Weights of a small GPT-style language model, trained from scratch on English Wikipedia: 12 layers, 3063 steps.
Each number is 128 + 32 x the weight over its row's rms, rounded and kept within 0 to 255. Layers, rows and columns count from 0. Numbers have three digits each. The size before them is the row's rms in percent of the matrix's.

# layer 8 MLP down (transposed), 512x128, rms 0.0459, rows 475-511, columns 0-127
103:116179086146098099108155105127115132109116119179156106147113096123103165116061123137163081125169139161100100094086152141158166160074167127119135080197100189064134094145090107089158130129155158192111102107151186117105107131167146124137129166155141191112132109121158090045106098175055161114095144122144162108064187139197101153138153143151097117117101139126120125164098191126107125094129
083:124164151116169145136185115139136121134072157117097106139170106144155152101176129182137101126110083130134095165084090149167131062111104128088171115067153142136141107171132143114136125135161128088105056105121154145161068102109131187149151140119110135128121182087083103094195088137122118091127085099210107086155177175138081126172115134186097147123140149122094092089115110157152230112104
106:108068151137169098110099138122179071087136115112148142119114132068106116140148077121153188120155180132124153090106123166122087083152072123089244119113149112164153133118110138125159104118226124070120097143131167130095125145160141134102128174144133044181119076184123105113145135177136149194162134166102127171109123115103117103111136138102135144123120128094132098086135166159118072186133
110:143133099119148128205084181130102108136083138176157146117142199155070129124116100145116156122118158095160080133159145125113094058171177135133041139197079157110097155170084160122073054115124171153091095054126172122112083093133148132149123153126140121122085167152111141155180137137111124129170107161132184097184117152162120103115144100111095078147133111167116096075140122128137128096117
091:099143220073139131074115138101181117149117112068109147064182109134104143153118104080113147102174129136142125169101125122103135083150102163119072091152121095154098147109144165133100137107123146084113147172121072157131182167109143170145129130084095092136100124132089107136153155101175128164118093189152109171204060144138158112119142117101098083214162136124194136153124090174119084152128
085:167079129151134171130130053131087146117155160098051090127107088114082124164138136055148127132125177116115076163097079139108124176135115072122139154115115145108104157189138140108116110100159114064122050154125146129120228157176125111151155134121134116113128102128092120168129110134116178136159159140124147104146105157135196145033131134136130124149123144178097142144185128066108131183173
094:128109134117150081145140167199131141142060195091142100134104140177146040128118079135075176133162165134165121084175097173150095148174159132129083129130099128157106129093164158116104102120111124073084082131085222114081101108127119135139137117119117187140156076122176134142125176104121086122191105145146149106103181154106089138109159139122147162089114108086140144128072189129112154152105
095:083099128097139199120083160143105120174127112092200105093183105157118092137110103160106108079171142117157148179158109167153114135205138164102177114104075102147149150157125130114150119103079144103123160131091100113107116167105156171125141090155095153093164092162107157085143171135127137115153124115190040160157092127120128197121154105080103092080155134111091103185127178125159089137080
085:142083118120123134115043134072142199127095066135107151154157175135096161136084111115161106142071119120075156166156110153104099085122106134177123136146125123124141107100091136155166159120064120076107174173169110142134082116117088144090135077111133119180170137093152128189164116131127153116128147096072114093123133125197187205201086118146124140135145191148146083176120144131114122129091
108:166110118152116169160098118183113124125137155138147133181029119148156138038142129120122130106095135121135123090067156143067116174200156110159119140111122116204109108167144117157076072115127138061154111143088153144125143126139091098077161115184113100061126135151148107157115118119147084127106120162134135126102147142099085159177156201087185129131132125071107121124144089203106118147137
090:184168127173138110118097107097113146143064100156132122111194106177142152131132129141125194122095086157123149176152168122115125168126078093114111126154142082141141193154117123104089095095163070098039170125132141142126095110129165132100100130105060039148183105107136099129148074180133081096122172182102129203121150163132093113108125127097143124093170131080157129191149136143129131135144
089:126151117131130085128086096136122104171181110152105173207074096133125131162117170119121121160116132135198090094121111130160118194111122139141139112051162100129183125117162107087153146168095139133115136115153121068112079171163162156132162173067157108136119122123128159139080174127115143172185136063113116112084076145104130155130074097178160164052181147135097095093112061151105133119139
105:127117099178107147081145081099126181119164172100159092140139107132111101167117099133120169091190089165098163109059085127155085098219124111076135178146143109143136161107151096093141102106110132156090125148118111105075186142084144101092183136079086139149195157099148164138163120081104141104111172143084126118146133162091140123174160106162064117106141137089150117181076124124149183154149
097:094100157098140090121111133112121095159146140113129141113150143200082133153167126111148141122106081087116148119079118142109148165099090160112092084153071155107122133107149114140106125106094134000135200160139101118183139160104084133092117126097159134128134132164166142119136168059154133169123174071163076149124081147120123139165094076167180151138130116114153132163148158132129197112193
117:068136103170064168095095127120145113162133119098119129172084126129071106079157171072118094156163164110089112093068132095107146094146092100172146114178209131142054100162075095115143148138099120137110108088155150150145148152105146088197165141105128107155095124155091179076105100132152157111179148174124140154131164080156111151123098177120200121161134120117152114075137155181138140130157
102:125137140120151131145088147102089145115139151135073111162118129149143142114173139143128038152147105137179108110093132123109136135158117134116122150230113103086205085145151141124129139111131081184150116165153169154196127107079117099062122075134122127029161193123137083112133110146111158096127150180067146134150143114124141111190121083135067073126150153172143144123132104110171097080105
092:149159117113150168164129075124170020107176139131144046141133087128133117113129185119077138164170119152148092120164128156107126106140075146160145101107110111183123180068194153136136156156173089098093109137119123038139132161183152122104158077118141135132142100109162083067203138103148132157101141145111104131071127155115072152172087121135097128154141159152125093132141110086148148120128
103:132086116163109110171114157176118138108150150131080139174110235077129122124143107129119112123176082170161153041153174096144084187151106079156166144145073111134176102087171137081156141147105135153147139114116100175129120101189133123114079083156108135085098148154119097136152123130169148113086049136144155109142139172172179103092108191123091150095096094144141112117125104097081146131143
102:117157093139099067095069142099099140116116139131152145207190100133053150140194119112128127142133093156109136149132146164139103174104118103176110090080153147066144119143110214128094128147075134122053166144090146154081178115161134153176097101115101100115133110195135121115127193124184090147145135134142092169156080105135154177110126108137123068179126116092178096151136141113097132102151
094:126098128120122160114176133164102128147083113171163153110136133109137170104137087087175192089118134139116090111140019141126125111118177083160158109105156102125143091115123072143100120080114122147196093163141162113122076087197134177130128200220177086145171160174141143095140098122131127127094103136112119155158175082123151123107091168135148140079089128061110124132121114098137169128092
095:104112179161170140088150142098194110123089139107079123128111115157186141119086144103179150109201142129183117124116130108126203113109138195132109172099089179190112076119119085104174083122135136108148169132139112117158103103110158181097112100142118140137104159104094144124160132095042137194094124093129125089168147107147111077142077120152144152086102121143126142168116142074198140122064
103:134107114126087134172119148143074181179110101155112071173144119170073109120155157119088154177163185169184109142110125134174133120077140134120097133133124083110079150118119090153142149094134090177172031121115128119167190157105181150145148109143133161101133155119046081155103102161092141135150101185123153090139152146147115111045137162139109094065119115144090101109092122139163148164106
094:144094173143127092160141110115121113088091142131108150136128127184102117171142135106095124200083202181075116128148154139150159145062175144164114177081155149152109096125127101091164185147097072107171174131164119107107140100121135132121114157130167103091139091126156119085025077150129135128116149174107124155160112121145086111123132128131071110075128184051167122142123137049139177133130
116:111125072090113144129093160089103108102083140133137150136117180085173113061139127203184113098102158087069150154157130133106121160101108117150128123067122163083213100120125127138189111135098154093114139147167121158205124167142099147116079114087057123160180062142153145130154152096158182176138095089110149171109118114188129111159139081122138151102124109093162170128156157092128114113144
103:085139107121138130161108139129094120137131068099121081125137108121117194125148042119123097146113132121107099141183150103121135101166124151081086159151147145094128122118157163182080141103163141084141123149104232139120143112160156109109110123172111110135128084075103182097089164167099126139107122146181107222109146094172126180109137185103131068143110136090114183120075212162119143110106
116:150107140173062110086173112163157131159134085171125101106037116154153099124091146150133170132145158153149127118145096100110118137110150087112133137155131114117155098101182076054121160155164120084105231152145182122088116112156152104041180117137068161148104145103175135135106144122046133157161098100153133133112102104142124100107141140128077136088166167144154155142123097194141103115100
109:114148192163074170102124152176194105110119052127146119114117109127186115111127152111117152125186152142162173112164132109109090157136150088131068088231142062123119145080127141113202165130162171136131085186139149097077129153090105181104111114179139139126104089111143068112125082116090117102114160122075090150100133122140174169085146139150174109153145135138106149127132111101152093132092
096:171111141151172090106142171110139165080124183114082174041121192110159189155136109107150076083158133115121144148130107077125132130138147147117134152112123132103091144126140069137084154136111219215090060117132123099190130064105205134141149120079152114158111095083067154139143120175172150117065145148119150111130157143109128133114142147142118118140128064130121140128107143119075101130120
099:143134149105167084121125093134150141128145131092114191097132179154154178122175111136109176124120161139197115104170167128102148083088068144103132163151156104082141110100133123140119092151009126174100182143141103121114168118136137095165043087147200086107105136076131140133159106112150207092129130071096127136148146093114158150128070118104110120176075154122126147128167081115119141128148
096:128133179142175130115119114188123114144144128101164139131123110173136144171124102114161089100127153078067114152158111169179130131097139148107110121160127102132087138153092159156145099154085070102127129105100072181092173138149144147177121129101068103184133120114118162136117080128145104136162150229106114132102082150121157074066138115084104114171126080180130169144089209123124036135161
094:117196112106130138120128101105138093099110024114100138174189126159154138148192109139066071089138159164166129116114175117199133121073134171116151162120137094105103167165178134127125071124102143106101168121142140113128164175167132072154131162062133113075120096126151107140192103113121088109113137114159107099121111200096125156098144154097198121122127102157161116133181093129132107176099
095:132145125121142146109102137088067121070220104123125101087108151097171087123092103093121123097144141122174065170195106115094139152120108134166126123132111065117113159159127091131105112118100164165127060149181152154137106111102102148142119126153196129085120127127086089117215163143132230123147152079156101165085125134199144119168124162187110109168079117137130114108135112144148110098126
101:140102149131159145110125166123130175110106163080110112121075129060112144132185121155108189099109140149099152160134136174176120143078147126149112112093105149133083171203146148131123111102152151181180059139109111179128185053176107119127121126163115137186090156151058154152141083094154118173115128141076157148129070123122099098144136157055120067104043139129130112132136107116157099147140
109:136062167161086160095132111133191170129168079114098130089067081096108100163107117157102126177138125197164160116118116093147146075183126103139171151094142081161109167133096135081196122115118147221136108141148115136082089129175106177131145130171119135124115120134101143168131126105067184058145134132143095114106142132104135120138149162114120098116126158180125084161136036128144151131092
104:192096127087130151127116151085159104091120121145143084071154159062138151152139133125110133153089103143101118130168082143144112070080143105167103114141167155118081148153132147122156119152127186211112048139143100145128151134171164161120126166102134080116149156098134212083133130096093063113104108142119164096182186058115149144098206151089095118164130085163127095123156128107151111157125
104:170077095162147112131152208112096134167154079129084106100161185084150138110120153139114115092106126085102118086136152107146131185124172137118156077237132112148143150133095088168082092120193125156124092134141150126135183117105168159081155131105078167122109120118099112071147119180162145135113137130053114125135158058140167089084125115159116172127176107168127175111105118118157088162130
095:104165162109141114173126103148152140210121155107148128120092092208138142080127195127145120114161081121131191154156131189130150104120160098093140146023141107140122128145081132134166169106087107195137107096165070176086094146108126109145173136148127113138159124075121152131109078185095112133132124128100088152120106132117120095124095152169102161086106201054151104106118123099171120120163
# layer 8 MLP up, 512x128, rms 0.168, rows 476-511, columns 0-127
095:165141165107082164125060165137134186137106119156153195139153100058110163143141135075182159136107143122120187084112119133075113153100146108166119090098136115121114131166119120192105129108109140112110146106145069138123198144160091075099108057112141160154168099141149161152009144106138098149192162144091124141109114099094161075095090116117123111180148140108127153160100086136120137129134
102:118138118168172129101173158095072134140102149137125150132115130115118190121140145131137074118115130100198035171108110100123112126131182156108117111116149141118151140191107115134151122123193104182115161123138041170138122109109155095129136120149168099029142176127140070098146132101080143098128096159114103134105201103131197088128148156132125151143064204144083109163133102110124161146099
107:149077122092099095151111100086152124112095116111125132156065136134055137185198087110103109176134135133105095150135091089138154129120127139099127091120130119166096098140078149097150055161111149186076134165126113117164089074094099116094105130145119115122121124147163127128141199137145200156105186140119151144148149129197112175103153173074123139123209193147098086087131111171153123182132
095:153101093143181151129092137115162134141147155152097174149074114123169122169137137158162167162146143098072108142119130155059168151136121140082137156123164037128119146100108162155085137124155151115154080080182072118119054112138157121105112122090150168132124201113148089093103140122111169148121160145101101171156072090111080164092077138119079152167160157105130108061138166150129096086188
091:118176141053163089161122160085084154089120118201145193160161139127109171127136156173141099138076137217147164113119088093103152075139111113128161113132147129130199132068101121143159160164046162096150150103126096120148110167112151144120074125106084107088090097132122168112154138069149115116136133137110132103097119169156050095154148129150126163160090152105152102097106111167144105072116
097:133164130186056193135172148116096108118175114158093151149179137052151161106170134140136154125086097138100117171124146143116121157170125114126202124127149100168161123095150083154094153084170082094128113127128118123129142121139159098177122156112139090179073067135127110141148105154123129165062178139104142118070078071183141083113118150133117170157123089131151092070117150094098115069185
095:139105174094160070162123140148069166045132145122126094174149126128102114142142127131125074159153125228066120162147105120086091133072121099125132088122135082107149126095142138105106086105153191084142088097156138152135189130118167150140098146156120166134086137127156075151158118131174102094137135085132121162125165150134142101147219147150080159126079120132161106102116139136205069146167
095:072155129151083062117099083188120147096123189116083128070139125118075099114092121108123134116153106165134093128107079086167192138126149114146154108099057164164109147157112154132114115117146079146151122126133128131160127160151232138202094161154202103118178141127104142083090148184116136140119126140113091123158090104147178165104142109110113160118160112113098174121135139086134138063193
107:082182088119119093116146185132084130145145096119122155121062155113079122091137168079107139116141133192136145171128193120119109153155105157215145117114079179138110072163120082155103167130079156117121130118127120144066094108188104101162170054106164194154097154138108138109132135106138122180186141082152069117087134107123158130134146145074117173090176189103132105117125127128124155106121
092:080130204119171159096207086144173127119084149129121127156162112129119123141137148114125105149108119110088112136167163135127056115083146173113129144062086087183064136146152096171160102147130166069105150189149147131114104139128120145126104128188080141118081137140118150121096130046163103088145161161123089121163113100144132152182148124099134118138142079185128104048126189122134073087120
094:128165142093122121120115074104077141097081143078145112201093129162108133104106144113124100144106187103095122199186149076112135094135141150095132139182173182117111119199137134146112116129161108169125118156124130135174158114088112165150117061154094130128109117121170128130152075085108077143101147117075136162096050097184106151145147133124197122180135217106094122121167126083116151117168
096:069109155164106127159116151123102100128135125101152068140171113083120137183126167130119077128118116109142109121135062074074141051158155079087181141116087151083166144181152128144127137140131151159088065127148146130205165118122086134114123103087163138088144154107097119181117134112178143155099036153138119111129100154138158121111100112167132114119185121174151179128059185102157101121177
099:141118125169142171176134127158106117151166109122112171146165007158121111134180127148098147163108099109095132119097124129133115127102116092134100149133141107161142129176112177119134144116122076156071159127095119157124117147157167149125105182122165135131191066201148096127066150150077174136083142201092104068102151113139115149097152126145098128099167137122125099110093049173170121067174
105:161166122167125121097113125107063146160202106136131132136148212056126130086133124126105103076104170132180094202105121096177106186082160159059153160109096160128172135129145147071108116148091141123136108170097092140088173179153104139131118137080137129137121122055133114124193104113151147167085129115154145099151177165118097079141128151140091173118116090138072129123096122114111168149085
105:064058128123127107084109143132087137146061115078159109103132073115139134076145134183152179109145075079152097064110142150118168159122124142142166158137153123118155123111105107156131127146170145133117147120098075158104111146085174132121094137073152149139167132137146138131247122094147143112113089122164130182077078124139139123178147129142130154126099140207156080117121169042166156117133
092:143071181120108096116099130115128150114132181141122111103171169065080077175118171104106130119134119138149070143094128159149124148140180143167138115081132144168094102142098142121150137088093173124080119176132194093114187167131139172211125094219099105137088167152109120122128053164171105116123155140089121099168065163097185126086137114123112113138105127116076156103141101100112156169122
094:162131114137135148107121148184127141110127110146116136093166121123113122163137113145087153100112154115166139177098081155131159108116146160057135166096173061160139122139120101113146153122160192164126090141155163092106198150079157137093150133129101106129140127065159113171137143110081127147088246087106138097102103143130045149159087097209146084134083168148083080103146109168133089119126
103:128118117114164136179160065115127115137169108138130091197100098102096143136207185106150131105110130113133172161100159106179134137143103170104142159155145118135148160151133147090209141083142139132112124156108075127109132174063160159166128085104139153152107126104179128076132132132017146148147084135137110045104127148140141127127107121171120159139137174081073175062108095138093107128085
093:098117088125131161110102121135155090100144094110101130111184166165089077167144191168135123108120091102146096113183149059120122127101039125190027135120127115089141116116124121139107155123137163169126189133153117091144215115141134140079107079096117122163154065102129098141138145158100127133190153131180135123076146102157120112159115132118061137162122194152106149120184138138153095126160
099:128199135134081140111184142082116146110094138108119088155134207138142103069168107136130141038142125153119130085126066108136126135153169124112163159049161152183127129119190088105119156099176159139071091124120127124076161127113148123117126153162089188137106163130133149133160152108101174116093119081174151151181080131130117129139092112153130150118097108149166040094098151103140118104058
099:162095074117095185106179196108122137108165086172096117166171131114149143128155114104108130080055092191076075203165074081113117129150160181129138132134150114114135115081172120128045137134101128171140090128153136181149167117097128103154131094154126125076112154140087155146121096180097157046170126100131124170178171151081123114139135120148103106122154148132124150116148138084140086109144
098:176145091164116098127121148102130131083214116110173152045162112146133146111140075090205145120173088086082132150146126117093166069162093099131155091096118153115125081160097169134138048151150117113116128148085145133109121163132146119139106109121094150127093089168151176162172102128089165152161139056130135153115136138153082170150142160085170172198111110150135105086131093191150107125144
107:162075084166106119138121200103175131151138069104153101137083044149154163104179103146079089168120115125119087147107117090119163084149064166087118132149143157091148119146097184075135136205145137133178126192153100052128172171149143096077140119146144106161144119120136093100098121124085117139140101092170127111090143151144103127173102137104201141172147097145076100128150156144150141110119
103:160178080086084123047147169106086150159153127116142106124137157073149138207152151162088092048105084145073128172150090088128096156134178101095194148136098146078148152141180104121140100087127137152133099146138145160099128165183081147164129170090145151159106084107155109087117148073092125118117156109133172145161108145131175117100142159106122119099193136118141117147109124125197115071138
105:073102098145097123096164095180164155130123077110164149114188124194129121092181148094126087151147106136121118118111034146128132139170080172144115114056125138090157127141178106123164140176127155156170159132128102116196082140132098108130092102138147112114126135177121106145107121150166138051149092119148090161129088095102095125113085143174158148171109112177084110096169143071131072190164
106:107087130059137112172143112089106143149121071142054150146129130135126103129174165093170096121085170151065128101132080130148139104131082144104078106134053156161093091114152178093104061130171104125132139134113112168144120137222127152090133149174138062201117139128100106096161145163066133125154116169124166145085080117166152119129146152137129129106099100123191092135127142124120169164188
105:141154119140164111103140178183111170124112166107150113136084107163129201105149222149148153118153080150100128083156076192130168165136133165075130139101109107104082100166123075150116170138047128097132124142102097113101135135084108158093178090138099163125144103116146099087109078098129120114137163147138181128177134075074130152109112156145097087108145189075118145132089173107191119142092
099:098131132124078096165174173095099121172157116112112201160152095127138214136200140129120089111084137099111111187114150107115093084043167112124169095139099145191137120047070107166174119104152128134154118091104090126169148132093192125136124079116125092144147118093124068140125132161098140122124105129174167146120193102158103097177091097147118141141098162153112147127121160158141120072130
092:120172101124122172111111153091130133108139100173113128145094151165142181108167095067096094126101144151101104092115122070104103137137139170200099143122124131118113115092166176136114186135188143095103129184066073185115077081105177156103076082123133132155112182139153096119160171133111135127182117110160146140108138082108119110188068128163139095136121158135157073053115130178117191118161
094:144100182145109157091112097103118156185134149154173135081170124130071125128074131136162184140111119105043139098084096115102146099105141118114127102090098178164093109196111168103078186214159115147132158093133155187101100097163127182140163112119147157098072127135102126119113059145131199099139144084137212127139112093130125163125156106174133139102117156076127116149124106108165110121125
098:060127164150138104131116194121166162132123091135119147137116119166128131110110082187138151099133084125111160154117154082111093159090211123079134126124182127088167131111154082138139090157137124144115167109135107121160136137166135117161105085053103127187190126111177182077152106113095134114147094173145138150131115164095125040109063139125171157135091130104122085190160201077122112135092
096:081089169086127094151119130117131144038166128125086113138151101119133117129092170176097078114105077116147187102087107151154107179087195176107149182130036133161059106150150110110146124157159109093111102188132192143129123109150087130110159125112154127147171163119119156136130176143111172167129110188162132179130115134185102136131080124090063108139131147119118139126145162179114081097124
097:097146111097140123145070134055119103105091118148104108126185131211114136127125127130138119096065163175046149148130100112126159122111107144088157158062044158182115087111157155130172127168116079161094097152120139127157209112067169106125167130139081163133147106201158139140165120122141096162139084112135141138069152139120162069119163149133144150155096148125154115127186139160129088137111
110:138074089122096118196092235106100082118153148136144124164109083110141134180112138082080168100098118145155114124140121132107141138140152118120123131107119120086132121093060118175146096167116071184203108123164111115201181189075092180130103089140145150086182139207131114107059131141174152096182127137138126116091184124144125107122146108097123126104126136135117114132148117103175123126147
105:195095162127127107147120153145093170127120150128149102184128086140106121173119152118181110154124120104074145121055103127178133119161102127114112107087146116088182108149150142126086031137142105190154130051188114151183116116093150132167152141157129150159138064133164165163131103110088175166115101156102105136054094128190149123153179085154149109144125151110087085103109100134118100154071
099:143153093161090080120110089185132112121133129141123121144145125132079155158148041118104085201104151098133178094146113119160082174077116178106164062097143098149151192138077151171122091158128177135117124183109136095155158146160102111131128140136130160135199133095106156143151156097090128130139156118167073069175117117178205104072092105088138088118147141164108153132110162090150117104161